python train.py --n_layer=13 --n_head=8 --n_kv_head=4 --norm_place="pre" --norm_eps=1e-06 --positions="rope" --rope_base=10000.0 --rope_fraction=1.0 --init_std_qkv=0.0312 --init_std_down=0.0 --optimizer="muon" --schedule="wsd" --decay_fraction=0.774 --steps=4137 --dataset="wikipedia_en"
Each number is 128 + 32 x the weight over the matrix's rms, rounded and kept within 0 to 255. Layers, rows and columns count from 0.

# layer 2 MLP up, 896x256, rms 0.146, rows 878-895, columns 96-127
[[136 121 122 120 131 147  88 133 149 130  94 122 103 158 136 169 113  99 135  92 141 113 111 125 127 139 117 108 129 161 105 108]
 [ 64 112 152 167 103 179 138 166 109  92 125 135 210 188 186 113 128 138 111  63 129  73 160 120  74 162 122 102 144 127 150 171]
 [118 177 107  96 138 119 128 135 115 128  85 142  92 128  79 127  79  57  48 148 125 129 130 109  97 119 141  76  33 102 179 147]
 [187 131 201 118 149 131 129  75 149 162  94  84 173 132 115 144 161 114 154 109 190 118  83  38 146  90  88  92 155 113 179 113]
 [205 125  57 214  83  88 136 143 129 119 108 211 147  98 135 112 124 143  63 101  97  70  64 127 110 186 118  47 124 120 198 127]
 [133 168 156  86 158 152 128 153 124  78 119 140  82 146 170 145 200 129  71 144 184 123  98 110 175 113 162 105 161 181  49 148]
 [122 112  99 142  95 135 142 150 125 119 171 198 141 136 116 121 118 131 137 124 111 117 112 194 128  96 163 121 114 135 123 107]
 [134 155 110  84 109 157 183 198 214 130 153 155 144 104 125  91  93 125 180  96  79 154 191 143 193 149 153 104 128 113 169  98]
 [ 90 161 163 136 106 104 128 103  94 128 150 129 136 157  85 102  98  63 152 135 116 138 158 147 150  64  74  85  88 188 144 110]
 [104  93 142 143 110 117 107 191 138 183 162 141 134 123 119 103 122  79 160 146 174 176 133  65 118 156 110 141 177 164 153  87]
 [ 97 132 181 103  91 144 153 109  84 109 160 122 114  77 174 142 172 108 165 122  91 144 147 107 183 136 132 107 117 146 145  57]
 [ 96 135 106 158 164  69 109  92  79 163 151 166 154 105 141 131 142 157 105 183 129  91 100 171 116 126 141 112 136 113 168 135]
 [ 87 124 131 127 178 111  98 142 126 191  74 114 129 180 128 105 156 151 143 148 179 145 136 114 145 135  48 101 177 129 115 130]
 [155 156 140 146 178 144  67  93 148 100  74 189  77 114  58 145 190 120  91 176 143 137 118 171 151 148 116 139 183 111 110 101]
 [117 147 122 130 118 123  96 140 140 147 130 125 151 120 153 107 123 157 127 143 134 114  91 132 129 149 146 150 155 148 128 129]
 [114 148 126 123 168 137 100 133 139  97 152 184 127 181 147 144 125 151 147 103  83 130 110  91 166 104 132  90 213 123 133 161]
 [142 139 102 109 137 142  97 147 131  92 146 116 136 125 130 127  93 107 181 116 154 181 158  98 120 153 160 139 102 117 134 162]
 [147  53 146  82 133 105  64  90 124 134  87 118 115 123  96 103 127 130 107 114 114  99 133 160 133 173 133 185 132 119 208  27]]